Weights of a small transformer language model.
Architecture: RMSNorm before each block, rotary positions, biases on query, key and value, tied embeddings, normalized queries and keys, paired heads, value embeddings, learned residual scales, skips across layers, capped logits.
Training: a variant of Muon for these matrices, 505M tokens, 8344 steps.
Each number is 128 + 24 x the weight over its row's rms, rounded and kept within 0 to 255. Layers, rows and columns count from 0. The size above them is the row's rms in percent of the matrix's.

# layer 9 attention output (transposed), 512x512, rms 0.151, rows 121-127, columns 0-127
size [ 99  95  94  97  91  96  97]
[[120 140 120  91 124 137 124  97 105 127 139 148 179 117 134 102 139 120 170 138 160 108 141 128 111 170 103  90  82 123 137 138 162 139 153 136 131 162 137 103  82  97 147 145 133 129 136 158 104 106 102 114 115 151 133 121 158 120 147 124 129 125 100  97 132 109 109 162 113 155 121 171 120 128 131 124 108 123  98 102 115 120 164 140 126 152 160  89 146 124 125 129  98 139  81 132 121  97  94 177 133 131 135 174 134 111 103 151 156 107 136 118 180  89 116 133 113 151 161 140 126 119 118 113  93 120 131 140]
 [ 98 113 101 166 132 123 132 136 131 142 117 153  80 191 140 109  86 120 141 134 101  88 131 168 125 110 145 132 159 148 156  76 112 109 129 100  80 116 143 107 128 128 145 114 169  83 132 133 114 153 156 137 162 123 108 152  64 185 144 117 132 156 120 119  80 151 127 119 166 105 137  89 111 123 148  96 143 153 148 150 152 112 108 139  71 140 163 146 128 153 156 150 136  99 160 100 155 106 165 131 110  89  79 150 149 138 108 128  76  80 165 131 138 119 120 134 119 103 166 150 142 104 152 145 146 111 141 131]
 [120 105 128 161 161 112 132 137 119 126 175 115  82 141 122  89  92 124 121 139 129 123 132  81 110 170 146  92 119  94 124 135 121 111 147 103 124 131 168 143 121 144 122 106 119 160 147 171 112 118 120 106 114 106 128 153 112 156 131 121 133 138 108  94 114 106 109 167 134 167  79 141 160  86 117  84 145 127 147 151 123 175 180  92 106 184 109 130 161 145 117 185 111 106 152 125 107 148 131 154  86 119 114 137 124 137 122 164 153 108 126 153 138 137 128 121 148 122 174  90 119 154 141 149 136 163 167 141]
 [162 195 134 156 148 147 139  93 126 129 114 121 128 111  91 127 145 130  72  92 171 102 135 139 111 152 101  96 127 122 170 102 141 104 133 124 125 154  99 128 165 122 153 109  89 129 150 117 108 129 140 138 105 111  67 118 165 144  95 133 165 145 138  76 106 135 106 113 113 136 135 130 158 157 141 167 179  94  94 159 104 112 141 133 137 128 137 130 125 142 127 146 138 145 142 145 140 161 105  91 146 136  90 132 155 129 109 113 150 147 168 108  84  85 112 133 156 150 131 142 160 144 130 169 105 155 150  86]
 [130 110 156 135 136 137 103 154 126 131 132 138 112 128 140 172 166 152 196 123 133  83 118 137 124 100  70 126 112 140 163 148 150 119 102 109 119  62 104 150 182 184 120 116 137 103 128 100 126  72 148 161 159 164 114 131 164 175 104 160 170 142 150 117 141 100 144 125 102 117 150 142 150 123 138 129 163 119 110 109 109  59 139 148 131  92 127 128 110 131 158 146 168 110 109 152 136 101 113 129 105 134 103 150 114 121 159 117 116 156 133  81 101 139 137 137 133 144 117 157 128 129 126 122 120 126 167 150]
 [153  97 109 121 131 147 126 115 145 152 172 169 127 110 104  99 140 104  87 113 111 141 141 154 133  96 140 105 125  83 150 109 145 123 148 113 160 132 148 132 134 113 129 139 110 125  77 113 109 171 100 161  99 120  89  96 163 115 102 138 129 109  98 106 106 110 103 102 128 146 118 105 120 160 154 127 134 124 149 134 115 133 150 141 121 145 113 143 140 122 137 123 115 161 145 163 150 138  97 139 134 168 125 100 106 147 165 112  95 113 147 138 119 109 102 100 193 119 102  72 116 135 152 139 106 124 103 131]
 [132 134  96 160 104 171 140  73 161 154 119 162  99  84 129 124 116 131 162 108 140 140 135 138  89 102 109 150  96 151 125 139 104 131 115 124  96 169 131 108 169 148  98 107 128 148  97 116  78 142 108 169  73 159 153  95 156 128 123 118 147 128  97 105 142 156 137 120 128 116 141 100 139 121 164 114 142 154 143 112 154 163 104 147 128 112 114 177 112 159 103 148 147  51 135 158 138 145 130 122 135 134 125 122 138 143 136 146 126 150  88 152 136 135 139 107 125 121  84 127 142 124 111 116 130 101 138 153]]
# layer 9 attention value, 512x512, rms 0.169, rows 122-127, columns 0-127
size [ 98  98  99  91 105 100]
[[109 111 108 128 156 130 141 131 111 149 149 103 107 117 147 118 127 153 154 139 144  94 149 151 144 161  98 135 112 105 152 107 159 178 104 143 120 155 153  97 152 155 105 105 145 159 119 115 124 145  87 122 157  95 168  98 124 104 105 151 152 116  99  85  90 104 107  81 141 138 152 107 131 119 101 141 134 154 112 103 102 113 166 129 112 140 102 136 102 164 148 152 103 142 104 120 124 150 122 132 152 120 149 133 133 110 168 135 143 103 126 123 164 106 152 112 124 166 149 128 127 145 167 153 118 143 148 118]
 [176  89 142 123  88 154 110 118 167 129  95 147 107 117 147 114 132 110  90 125  98 155 124 135 122 106 120  89 136  88 148  89 142 168 122 117 142 119 138 113 153 122 178 153 131 165 144  83 126 140 113 123 132  93 164 148 111 120 139 103 106 149 115  79 167 107 125 138 113 143  94 120 139 104 131 148 123 141 193 149 116  95 127 126 147 105 127 130 133 113 131 124 155 105 206 107  95 118 154 105 107 146 105 139  82  61 121 164  92 112 163 124 108 160 120 139 156 179 132  83 128 129 119 141 108 110 156 168]
 [127 146 114  97 123 160 112 162 134 102 125 107 139  92 108 118 151 114 158 107 118 108 102 108 169  88 131 127 114 105 143  79 135 112 135 119 110 114 150 142 102 148 113 181 143 108 155  92 151 137 170 115 110 109 154 154 129 154 112 145 136 111 128  82 106 102 135 126 119 112 109  84 156 114 134  91 123 145  78  90 163  90 167  86 160 147 150 122 130 100 135 153 126 126 176 148  85 133 136 130 113 140 159 150 101 150 139 137 128 129  93 105 128 130 147  85 121 113 159 134 144 127 110 150 124 128 121 141]
 [142 169 141 127 171 104 123  88 129 134 110 103 146  85  86 130 107 130 147 136  96 119 127 111 119  82 129  93 126 155 124 108 143 103  87 139 125 109 165 130  65 125 151 105 102 136 145 100 123 164 163 134 155 144 118 109 164 163 127 178 151 184 145 101 120 159 125 108 107  95 172 161 146 123  88 119 136 119 136  94 132 145 125 113 165 159  91  88 140 140 117 140 103 148  96 130 122 148 123 117 163 128 126 148 144 138 117 122 132 149 127  92 106 163 122 117 125 107 134 145  78 119 163 150 109 134 140 134]
 [147 106 117 116 132 139 129 137  90 133 165 110 100 109 174 170 149 136 121 126 121 149 123 117 117 119 125 132 165 131 119 110 125 102 128  78  98 130 133  91 132 155  95 166 125 146 141 119  99 121 114 142 147 136  97 106 117 138 132 151 126 100 130 136 121 106 147 141  90 152 146 118 163 120 136 151  93  87  99  79  96 130 126 100 161  96 117 123 129 148 123 108 127 126  97 160 157 141 139 137 113 137  83 145 110 137 109 171 103 143 121 138 122 109 131 169 108  95 143 161 141 183 138 104 170 173 120 171]
 [143 101  97 106 136 140 128 117 117 121 140 127 115 117  75 108 123 113 136 111  77  91 136 125 112 117  97  96 136 113 114  83 108 145 144 131  97 102 118 143 166  78 132 117 135 124 152 140 121 104 139 120 117 165 123 106 170  94 112 139 120 138 161 114 120 124 131 117  98 155 125 110  91 132 128 148 166 122 117  96 104 127 112 140 128 166 150 133 155 152 124 162 110 154 135 143 162 100 144 110 105  98 131 102 209  93 126  98 101 149 169 112 141 111 119 161 115 122 118 124 113 116  78  98 124 102 129 144]]
# layer 9 attention query, 512x512, rms 0.156, rows 128-148, columns 0-127
size [ 80  84  93  72  77  78  80  72  84  89  80  90  98 102 113 107 110 114 112 112 122]
[[105 105 100 141 140 168 122 119 112  79 146 140  95 136  99 104 110 116 132 121 146 136  95 110 118 144 133 103 136 104 149 145 122 126 126 116 133 124  92 120  99 147 105  64 133 154 116 153 136 158  95 161 124  89 157 117 138  79 146 114 102 129 151 116 157 167 143 161 166  95  87  71 134 132 111  76 136 133 154 128  80 125 136 137 122 126 121 138 139 123 118 144 107  93 129 130 111 126 134 125  99 124 135 139 115 155 138 103 128 111 121 155  91 143  86 143 114 115 136 109 153 149 141 126  97 151 106 105]
 [203 159  83 122 203 165 124 134 125 136 141 117 158 132 155 128 127 135 121 163 102 134 140 158 165 138  98 125 145  97 134 136 179 131 152 121 112  87 142 130 117 161 125  65 117 113 150 123 172  99 110 144  73  90 170  99 123 120 130 111  98 100 148 171 123 152 146 173 161 106  93 103 125 122 104 133 146  97 123 141 137 118 122 174 170  87 126 146 139 151 114 130 119  59 122 159 150 154 104 101 130 113 112 131 167 143 152 102 130 109 137 119 152 144 157  91 122 108 163 127 142 155 160 132 117 170 108 121]
 [149 140 114 150 115 165 185 129 129 129 153 142 134 135 134 164 124 111 124 203  92 145 120 143 138 112  86 129 134 118 108 138 123 123 107 127 150 105 160 162 142 154 134 104 140 124 133 137 123 113 122 117  83 131 159 134  93 157 135 101 113 112 176 163 134 115 171 135 134 100  85 113 110  86 141 124 124 143 133 148 141 115 100 126 179 127 147 133 155 126 133 133 132 128 104 119 207 144 125 129 125 139 174 131 154 135 136 171 157  88 110 146 166 155 128  68 119 109 131 136 152 154 124 174  85 131 106 127]
 [132 135 118 117 132 154 131 133 119  82 166 113  95 107 116 172 143 166 179 163 129 140 110 132 109 131 116  96 108 130 128 136 165 129 118 129 126  96 103 188  87 132 118 118 158 151 129 117 100 140 122 101 145 137 107 110 123  95 111 154  76 137 175 174 142 162 149 142 155 133 119  92 103 125 114 158 137 121 130  92 151 125 149 139 135 127 133 123 138 166 110 143 134 138 146 185 108 117 119 102 145  79 132 111 131 168 133 130 142 133 155 152 133 110 140 108  80 130 152 141 123 133 152 143 104 147  84 153]
 [118  98 137  89 118 150 119 126 157  99 155 106 112 105 125 159 133 148 170 156 106 115 117 127 150 175 107 112 107 126 151 109 145  88 130 123  97 116 122 171  84 131 137 117 139 115 124 121 149 123 104  79 119 135 121 140 101 130 132  80  94 122 135 155 149 128 116 150 167 138 146 138 140 124 152 162 146  90 116 148 155 136 166 149 145 129 132 124 127 164 126 117 132 136 138 161 158 165 129  98 137 107 143 130 136 161 143 100 146 150 196 126 128 121 129 123  89 137 138 134  95 126 155 151 126 131 120 131]
 [ 71 119 161  95 105  86 101 123 150 127 123  86 154 134 129  86 137 167 124  42 160 115 150 123  96 138 122 127 123 177 141 101  91 136 138 163 148 141  99  72 153 162 126 117  92 163 140 115 123 123 145 111 137 170 149 153 168 127 120 152 191 151  76 102 133 106 109  74  92  97 175 147 163 142 123 123 115 149 151 100 102 145 162 150 100 145 126 168 125 100 143 130 138 141 161 118  78  95 109 140  82 135 100 117 113 152 176  87 127 164 143 109 110 130  97 121 130  71 171 111 113  90 131 149 126 123 129 117]
 [ 98 102 172 145  99 140 130 140 151 140 164 128 105 118 153 122 126 148  90  63 135  88  86  96 112 139 153 153 146 151 146 104 147 140 149 157 157 123 123 114 116 188 152  83  98 135 147 116 143 116 138 121 118 134 100 134 148 124 113 142 171 133  83 126 148 150 117 130 127 137 117 137 132 160 103 129 105 135  99 141  97 123 149 115 166 129 119 120 124  92 158 119 146  99  96 104 110 144  96 181 101 129 113 169 115 139 171 125 177 165 165 146 102 137 142 149 132  82 150 115 126 111  67 159 178 131 116 114]
 [125 144 153 107  71 138 103 134 128 121  99 104 103 136 103 148 140 114 110 138  91 133 137 124 110 135 148 129 121 138 119 133 138 106 140 157 166  78 145 129 155 159 127 139 109 132 143 110  92  89 143 137  88 174 154 109 175 168  79 138 153 142 173 141 147 144 111 101 140 116 127 113 114 117 140 116 140  72 134 149 100 116 128 130 131 164 109 161 125 144 117 101 111  97 176 142  94 129 105  99 152 175 112 103 149 125 150 108 148  93 151  89 117 106 131 125 126  99 123 118 132  84 144 104 134 111  98 112]
 [114 147  93 160 111 105  95 127 126 120  77 184 103 114 130 129 150 163  95 101 128 109 119 158 107  87 128 162 123 112 126 113  89 106 105 154 132 130 133 114 193 145 142 152 109 160 141 127 103 125 142 159 141 117 110 122 143 136 103 156 123 136 150 111 120 180  95 105 106  81 141 157  98 128  80 125  61 137 136 121 125 107 103 142 125 145 144 148 109 102 182 105  80  82 104 104 123  58 115 141  54 170  86 145 131 107 124 129 129 128 100  77 140 140 103 113 126 119 113 119 167  97 123 128 145 121 112 116]
 [109 131  97 170 139 106 161 177 142 127 105 151 127 133 124 126 122 154 108 114 130 109 112 134 138 101 120 160 155  61 105 118  95 124 115 124 138 135 142  97 163 155 125 109 104 148 118 153 151 126 139 130 165 107 109 111 118 107 131 151 130 123  91 135 129 145  98 125 129  89 164 181 111 147  97 140 105 111 138 128 112 116 142 146 134 130 122 120 110  81 181  96 105 150 113  83 131  56 113 165  98 144  92 147 121 112 155 113 122 162 114 119 143 171 131 153 153  97 129 148 118 127 121 126 167 116  91 118]
 [100 116 157  89 108 112 116 115 127 127 112 113 109 126 113 116 127 177 113  69 124 125 157 147 103 131 125 178 152 163 139 106 100 138 133 155 143  78  96 117 170 113 131 159 112 147 180 103 108 109 136 156  83 181 160 138 160 155  94 113 191 148 152 130 133 138 149  95  89 138 127 111 122  99 145  86 114 132 152  83  98 128 127 141  81 141 116 122  89 133 144 133 124  98 116 127 145 126 106  87 106 155  80 134 137  78 147 101 136 132 103  85 123 152 114 106 151 143 133 118 171  76  95  97  98 121 129 116]
 [156 119 136 144 158 141 129 124 135 147 122 143  97  85 158 110 151 132 115 156 121 158 113 143 151 126 101 128  90 168 131 127 110 106 105 152 116 106 121 113 126 146 169 140 133 130  77 157 129 134 155  86 157 126 114 170  80 117 164 136 124 132 122 126 103 124 139 150 159 151 152  93 118 120  93 108  92 150 114 134 118 145 101  77 153 159 159 172 161 146 134 131 118  99  94 121 138  98 135 146 156 163 143  91 147 121 111 112  66 137 117 127 127 133 140 164  99 139 126 131 122 140  84 131 142 106 125 100]
 [124 104 163 110 142 159 159 145 117 143 187  99 151 137 183 103 109 123 111 124 146 129 113  66 121 116 140 109  83 112 114 131 169 123 149 104 129 153  96 166 119 113 137  89 123  98 140 111 123 145 113 108 119 170 127 146 124 133 114  94 122 110  94 147 141 118 166 111 152 125 131  98 141 148 124 132 174  94 120 105 111 138 111  97 162 167 118 141 143 133 140 132 132 143 121 106 108 176 149 134 130 133 191 132 128 125 168 128 112 104 140 137 149 117 166 125 129 111 140 130 101 184 140 106 117 135 139 166]
 [109 106  84 102 112 127 115 103 120 116 134 168 135 120 103 116 145 173 103 146 131 127 136 126 114 209 158 169  94 123  85 124 109 130  84 140 115  95 119 134  91 145 115 136 118 163 114 135 133 152 156 136 151 140 125 187 124 126  79 145 149 151 147 168 136 135 137 142 119 139 129 126 127 127  85 159  85  75  92 135 153 129 103 121 148 145 156 152 148  98 133 121  99 116 165 136 157 145 133 112  85 145 119 131 195 127 143 114 158 155 128 113 131 124  81 157 140 127 144 120 103 118 128 165 121 123 121 154]
 [121 140 124 148 139 160 120 173 159 119 179 116 160 139 109 120 122 133 150 141  82 124 166  91 128 120 157 157  84  86 203 133 128 141 123 168  62 151 103 142 128 140 171 127 118 107 150 129 139 166 154 108 212 116 102 145 112  86  86 147 149  97 124  89 137 156 135 101 135 158  94 132 127 120  97 115 113 166 102 155 182 132 143  93 131 145 116 104 126 122 100 131 123 139 138 108 122 143 124 142 144 143 128  98 109 128 132 134 133 162 135 151 113 148 111 139 113  90 101 111 134 135 122 149 144 165 145 122]
 [111 128 113 119 171 136 161 122  98 106 133 110 147 145 153 136  95 100 151 127 120  98 118 119  90 117 130 116 207 114 125 144 127 141 199  93 159 140 166 125  95  80 106 106 108  85 110 112  99 111 110 119  76 127 125 143  77 161 119 127 130 147 107 118 113 122 120 115 140 131 104 111 100 108 110 145  94 111 116 139 127 149 118 174 147 126 121 105 142 116  82 113 142  83 141 126 161 108 139 100 110 134 114  86 147 148 128 152 128 127 121 128 152 120 109 133 177 186 100 127 155 119 141 110 104  87 145 135]
 [145 168 130 122 150 152 128 118 150 137 169  93 128 150 101 151  82 139 138 127 116 134 149 151 158 132  61 103 140 126 139 147 127  96 185 118 118 117 121 114 144 118 133 112 123  91 115 114 116 147 140 136 131 145  94 125 143  70 152 120 174 119 134 120 145 113 137 131 125 118 114 141 142 103 147  81 151 101 153 171 146 111 142 100 167 158 100 105 101 147 141 161  87 124 131 102 128  88 123 124  98 114 108 151 145 141 114 117 103 125 113 128 127 121 143 152 135 144 124 114 119 142 155 153  90 109 139 125]
 [117 126 143 110 121 102 115 109 150 134 116 109 176 115 130  96 116 144 154 146 121 170 135 112 123 134 123 128 114 157 128 143  98 110  87  92 132 153 139 128 118 146  98 142 103 157 109 117 153 144 122 141 142 157 148 111 157 110 119 138 122 102 167 145 123 125 145 128 191 164 128 140 100 122 112 112 110 110 102 145 146 126  89 174 170 110 126 161 145 143  64 124 123 143 134  99  93 145 139 182 175 122 118 170 139 127 115 149 134 146 164 122 128 103 170 165 143 115 169 127 116  99 156 116 179 173 135 206]
 [ 92 124 130 131 149 131 121 122 116 160 149 114 149 127  96 113 120 136 128 181 139 133 108 131 129 131 136 148 146 138 124 132 105 178 132 146 103 138 112 100 114 115 112 108 162 174 128 107 163 139 185 137 141 150 159 116 162 145 115 123 162 109 151 140 127 118 114 121  97 147 116 108  68 135 111 108 112 134 119 133 166 135 100 138 100 133 158 128 114 138 110 130 135 124 128  90 142 180 155 131 158 146 129 121 133 107 124 106 111 143 106 145 144 104  73  96 124 164 110  84 160 123 157 119 155 136  87 141]
 [ 96 137  94 142 163 145 154 142 167 113 157 117 141  65 137 137 139 140 146 155 135 100 142 114 117 138 152 142  86 124 120 149 103 131 117 135 146 134 100 110 136 146 140 113 105 122 131 118 185 106 126 163 152 119  90 114 139 117 119 152 138 164 148 132 162 143 148 114 127  87 127 149 107 120 124 146  97  85 141 124 127 126 178 106  98 145 135 111 129  97 105  97 114 137 173 102 128 142 170 149 159 132  89 118 155 120 107 143 132 140 145 131 145 148 147 130  96 165 168 120 154 149 116 115 134 151 144 124]
 [128 131 173 141 149 118 137 136 136  95 149 151  94  95 162 111 127 141 148 111 139 143 148  92 128 151 152 133  83 128 153 115 125 157 133 170 153 155 107 110 163 165 163 149 171 130 168 177 101 134 131 161 108 101 130 133 118 125 157 134  91 144 125 122 121 134 116 110 100 127 118 140 137 149 126 110 147 117 179 175 131 114 145 136 114 149 147 132 137 162 123 101 144 147 142 111  89 155 128 120 121 127  79 109  98  65  94 130  63 142 130 109 144  89 125 128 172 102 137 155 133 144  87 113 117 146 144 127]]
# layer 9 attention key, 512x512, rms 0.154, rows 128-147, columns 0-127
size [ 63  74  74  76  95  85  78  71  69  75  73  90  90 114 102 122 122 120 121 110]
[[ 94 106 180 128 116  83 136 126 138 147 151 102 107 147 100 154 156 138 111 157 134  95 154 105 163 134 118 118 135 129 110 122 111 137 153 160 164 152 135 119 157 154 132 144 122 134 167  95 161  93 136 168 164 164 112 124 147 172  95 150 123 110 137 113 148 147 125 123 134 146 134 126 141 135 124 139 138 142  91 135 111 134  95 137 150  98 106  96 139 158 148 149 174 121 149 147  87 130  91 150 121 163  98 138 132 141  89 133 153 141 145 139 176 138 164 132 169 104  97 134 127 181 112 147 107 110 124 145]
 [ 64  98 140 138 104 137 111 134 111 139 117 118  91 155 101 148 130 129  88 125 160 119 117 137  73 133 137 105 147 158 142 113 138 112 131 119 132 179 143 128 121 132 141 180 111 137 159 159 125 117 113 107 135 144 100 150 121 114 101 118 108 136 162 100 150 101 141 131 113 145 127 139 136 156 122 123 141 164 119 124  97 144 133 129 151 117 133 134 118 149 126 118 142  91 165 119 162 104  76 174 140 139 124  58 175  87 134 158 135 112 139 158 148 136 117 110 124 102  91 122 174 106 111 160 153  79 119  83]
 [151 148 141 128 154 101 126 121 144 117 130 100 114  82 141 140 124 146 135  74 111 141 125 118 122 181 170 100 123  95 164 105  97  98 141 154 127  99 115 135 127 110 120 145 131 136  99  91 108 152  93 138 161 111 132 116 152 152 114 136 149 100 119 136 115 107 165 158 113 151 104 141 127 117  91 124 108 107 110 151 131 132 111 144 147 134 133 139 137 170 149 100 164 105 183 145 145 116 123 143 148 171 116 107  91 117 107  96 106 148 160 160 128 143 116 102  92 142 133 147 162 118 127 132 142 130 146 138]
 [159 134 123 136 134  77 136 125 141  89 104 112 169  95 147 135 124 118 123 126 126 119  91 142 145 114 134  97 140 180 177 125  87  88 162 141 179 150 134 115 152 121 124 150 117 111 101 126 138 129 131 139  91 118  99 170 193 111 112 129 162 120  91 147 156 103 121 124 114 118 100 139 168 153 144 158  86 125 106 144 110 129  74 100 145 106 112 183 105 116 123 124 133  86 139 161 174 129 149 116 117 128 131 136 155 130 156 139 123 128  96 136  99 127 127 165 129 143 126 128 152 148 111  71 148 127 157 144]
 [148 140 146 133 105 125 135 120 128 113 173 133  82  97 123  98 135 135 158 135 146 147 137 167 154 186 133  83 139 178 164  70 116 117 106 137 139 133 130 151 155  94 134 115 148  97 140 143 178 110 149 156 109 131 138 136 143 162 114 122 165 130 149 138 145 122 119 149 120  57  82 145 161 134 139 153 137 112 153 138  98 122 113 131 141 132 158 112 166 171  92 126 124 132 144  95  93 113 112 117  80 110  94 109 105  98 105 119  93 110 106 134 116 123  87  90 133 131 156 122 149 108  98 134 127 157 170 127]
 [120 122  71 173 177 124 114 133 138 146 131 162 108 113 137 171 176  98 138 161 145 146 132  77 121 164 143 116 148 116 185 147 138 108 106 131 116 126 125 166 181 134 102 133 170 134 114 113 117 113 138 139 105 150 145 123 122 130  87 123 158 154 142 141  86 162 118 123 135  92 119 122 159 114 116 139 119  89 117 170 104 119 148 126 112  98 124 101 155 134 138 114 133 134  88 154 131 129  92 134  98 162 134 126 118 127 129 136 113 123 113 125 149 142 131 119 100 128 120 152 161 108 139  67 112 134 123 130]
 [123 141 102 114 149 173 140 136 121 134 124  91  97 114  66 128 146 146  98 149 131 142 121 130 122 127 123 102 102 113 122 157 138 162 138  89 103 127  74 117 101 122 112 100 123 183 161 117 139 137 150 114 140 150 163 159 158  81 114 118  71 107 143 106 123  67 166 141 141 143 132 123 122 155 139 134 162 114 137 112 142 123 139 142 102 125 117 137 138 104 117 142 137 121 111 110 132 112 109 117  99 158 156  86 166 148 118 108 146 138 137 105 140 152 136 143 138 158 137  92  85 120 106 186 126 142 127 131]
 [133 124 135 126 139  75 109 114 106  93 109 185 116 129 157 116 131 169 167 116 146 119 104 159 115 145 132 109 134 146 137  85 151 111 130 130 161 185 140 154 148 111  91 129 117 134 106 123 125  98 111 117 147 145 149  92 138 158 148 142 164 153 126 126 148 124 130 117 126 171  86 106 146 123 142 165 117  94  86 177 106  98  96  95 139  91 173 135 125 138 114 149 170 129 165 129 150 167 111 136 115 128  91 135 156  97  96  77 110 131 109 155 131  99 130 111  95 125  99 154 130 128 110 130 100 147 115 113]
 [103 140 177 112 175 133 152 151 140 125 141 134 140 151 132 151 148 148 101 108 157 140 108  79 119 161 101 158 139 113 132 125 145 154 105 151 113 155 128 114 133 161 124 110 171 128 114 109 149 135 165 147 132 157 148 129 114 152 121 133 127 135 134 123 137  99 134 133 143 107 122 122 159 170 120 166 160 153 144 171 141 138 129 129 147 115  83  95 126 126 150 128 206 155 150 138 121 131 155 123 112 114 177 145 100 126 129 163 156 157 117 160 147  89 103 131 129 151 106 146 123 106  93 173 140 119 171 107]
 [ 87 115  86  95 156 156 134 132 138 129 118 133 119 117 123 136 160 163  90 137 172 137 110  68 100 141 159 133  89 125 133 144 113 144 147 100 100 128 114 104  90 165 128 119 116 116 160 127 134 172 135 137 156 146 135 168 124 148 138 131 114 113 125 112 124 133 107 129  91 167  90 125 149 126 127 117 141 151 133 156 121 167 131 140 154 108 125 137  84 113 158 129 167 126  82  81 120 110 119 121 117 150 146 107 110 164 159 154 112 101 145 114 159 131 132 109 179 162 100 137 162 123 136 162 133 144 166 136]
 [161 110 153 101 141 120 117 131 135 118 132  97 115 160 160 148 154 113 149 139 143 176 134 132 137 139 100 126 127 135 119 117 174 112 149 156 133  91 167  88 130 158 133 130 127 157  91 107 145 126 113 151 143 141 169 112 132 145 158  94 142 127 140 131 153 134 139 118 147 135  90 148  98 102 177 146 120 119  75 184 100 103 111 131 106 141 144 143 101 156 122 118 158 107 148 131 118 122 101 150 130 113 147  75 173 118 127 125 136 118 149 136 129  78 124 143 114 127 124 115 149  79 156 165 131  90 146 136]
 [148 158  88 182 127 151 119  99 158 136 141 136 145 168 164 155 138 134 125 122 136 134 131 112  99 129 138 125 165 121 113 160 160 124 165  78 140 139 112 168 199 155 100 146 182 145 116 123 141 103 137 111 148 127 134 119 146 137 148 143 118 116 152 130 160 133 127 136 142  93 159 120 151 162 154 135 141 152 162 106 120 121 150 111 142 145 106  98 104 107 118 123 141 134 159 112  89 122 150 132 121 128 115 145 117 126  84 120 130 136 118  97 153 148  84  79 149 106 154 101 122 120 166 141 117 133 162 110]
 [154 106 130 126 131 144 175 135 116  96 114 136 123 145 121 118 119 118 132 148 170 112 140 112 129 115 104 135 125 133 145 110 146  99 200 111 121 105 133 150  93 118 116 102  88  97 211 130 107 140 115 136 109 156 123 204 152  93 117 124 115 144 107 114 145  99 139 112 130 120 110 100  95  91 130 102 156 144 121 143 129 124 178 109  94 147 133 159 119 133 100  61 123 128 122 130 148 126 110 134 115 118 131 115 168 105 117 116 139 101 118 161 130 101 121  98 115  85 130 130 130 144 134 132 143  88 129 131]
 [204 134 144 111 127 115 120 117 135 100  81 159  50 142 178 155 168 119 134 142 120 108 137  98 118 190 143 108 111 162 131 111 106 155  82 174 134  88  80 105 124 147 156 126 108 111 111 127 123 107 135 139 104 102  86 140 149 157 100 145 155 121 141 135 116 111 113 122 149 129 135 139 134  94 119 101 123  85  82 133 127 120 119 113 126 130 133 113 124 173 112 122 172 100 136 101 113 126 151 175 135 154 165 146 123 113 109 119 147 164 133  86 144  91 149 151 121 170 124 106 171 142 119 154 165 125  93 126]
 [162 125 134 136 104 147 167 167 200 124 156 109 130 136 120 111 129 115 108  97 135 116 154 139 186 145 137 131 147 110 141 133 112 131 183 132  94 122  99 117 140 125 142  98 122  97 134 129 183 154 166 135 130 129 116 141 130 151 149 118 130 136 108 138 113  88 186 131 116 130 140 129 147 137 154 123 142 113 111 136 136 120 141  57 111 123 141 120 101 117 152 135 163 117  81  84  91 138 132 123 118 159  94 150 125 118 142 152 180 105 132 138 104 139 132 103 104 135 109 144 123 124 132 117 130 136  94 138]
 [113 160 149 130 153 132 153 102 112 160 187 112 132 150  85 118  95 122 169 107 175 103  68 110 128 108 114  98 169 125 131 155 133  99 176 122 183 151 141 104 147 105 130 114 129 103 158 122 104 126 125 142  71 130 120 100  93 124 104 158 164 160 120 115 121 135 138 152 124  91 123 157 139 136 114 118 129 100 125 142 152 158 150 141 123 108 150 159 139 110 148 150 136 141 119 141 152 127 175 130  86 140 139  65 148 115 136 182 109 131 106 141 137 142 122  99 120 148 105 120 142 101 140 139 120 120 169 146]
 [116 129 134 123  99 157 139 153 128 149 154 109 117 174 133 134 113 123 111 130 138  92 102 162 153 102  98 114 160 107 130 131  93  55 126 143 108 140 102 126 111 124 137 105 118  85 150 119 112 144 138 129 155 104  94 140 120 101 125 114 144 150 112 121 158  79 143 138 145 133 110 103 135 130 152  86 146 106 112 157 126 112 144 119 153 106 144 121 147 141  79 160 100 151 109 145 141  89 123 123 112  81 125 124 171  88 125 144  90 131 105 147 129 137  99 129 129 114 129 115 112 151 134 132 140 110 141  78]
 [ 69 132 110 102 129 144 104 146 159 120  96 115 115 113 125 108 150 137 124 163 129 149 106 119 126 111 164 146 123 129 120 140 113  87 110  92 140  96 146 128 146 154 148 124 101 152 107 154 152 116 140 121 144 142 132 103 164 117 100 145 106 121 149 137 110 126 145 143 173 116 127 159 101 106 129 104 118 142 142 145 141 148  97 158 129 137 134 140 109 134  53 147 168 114 145 157 104  73 124 172 139 130 127 134 133 158 108 152 110 164 160 147 117 122  98 156 124 140 164 136 122  86 131 138 154 145 182 149]
 [ 91  94 127 146 147 171 110 143 140 167 104 142 167 130 107  92 115 123 106 156 139 137 104 100  99 126 130 132 142 141 152 131 121 134 121 141 125 172 124 132 114 126 106 116  80 152 117 109 151 139 107  79 178 137 160 136 168  94 131 104 116 129 187 117 115 142 110 127 142 121 125 151 104 119 155 151 102  69 141 138 149 113 142 157 123 173 173 136 141 125 128 145 157  89 139 146 113 161 128 130 178 156 136  78 126 121 123 141 118 132 154 108 119 123 112 111 132 135 120 138 120 135 191 123 163 137 121 151]
 [115 119  83 142 129 142 164 123 120  76 118 143 168 124 146 140 122 147 134 156 113 117 122 125 123 152 118 144  59 131 126 139  78 137 134 121 139 152 118 126 148 152 147 121 110 152 100 146 150 153 100 131 176 150  95 109 113 126 107 133 121 129 162  98 141 135 137  78 130 125  97 132 105 117 110 106 101  85 127 138  75 121 146 114  85 121 151 209 149 115 116 113 111 140 173 123 105 123 164 104 143 158 114 136 115 148 123 108 110 128 167 108 163 123 138 168  97 175 172 121 169 147 137 115 127 130 132  95]]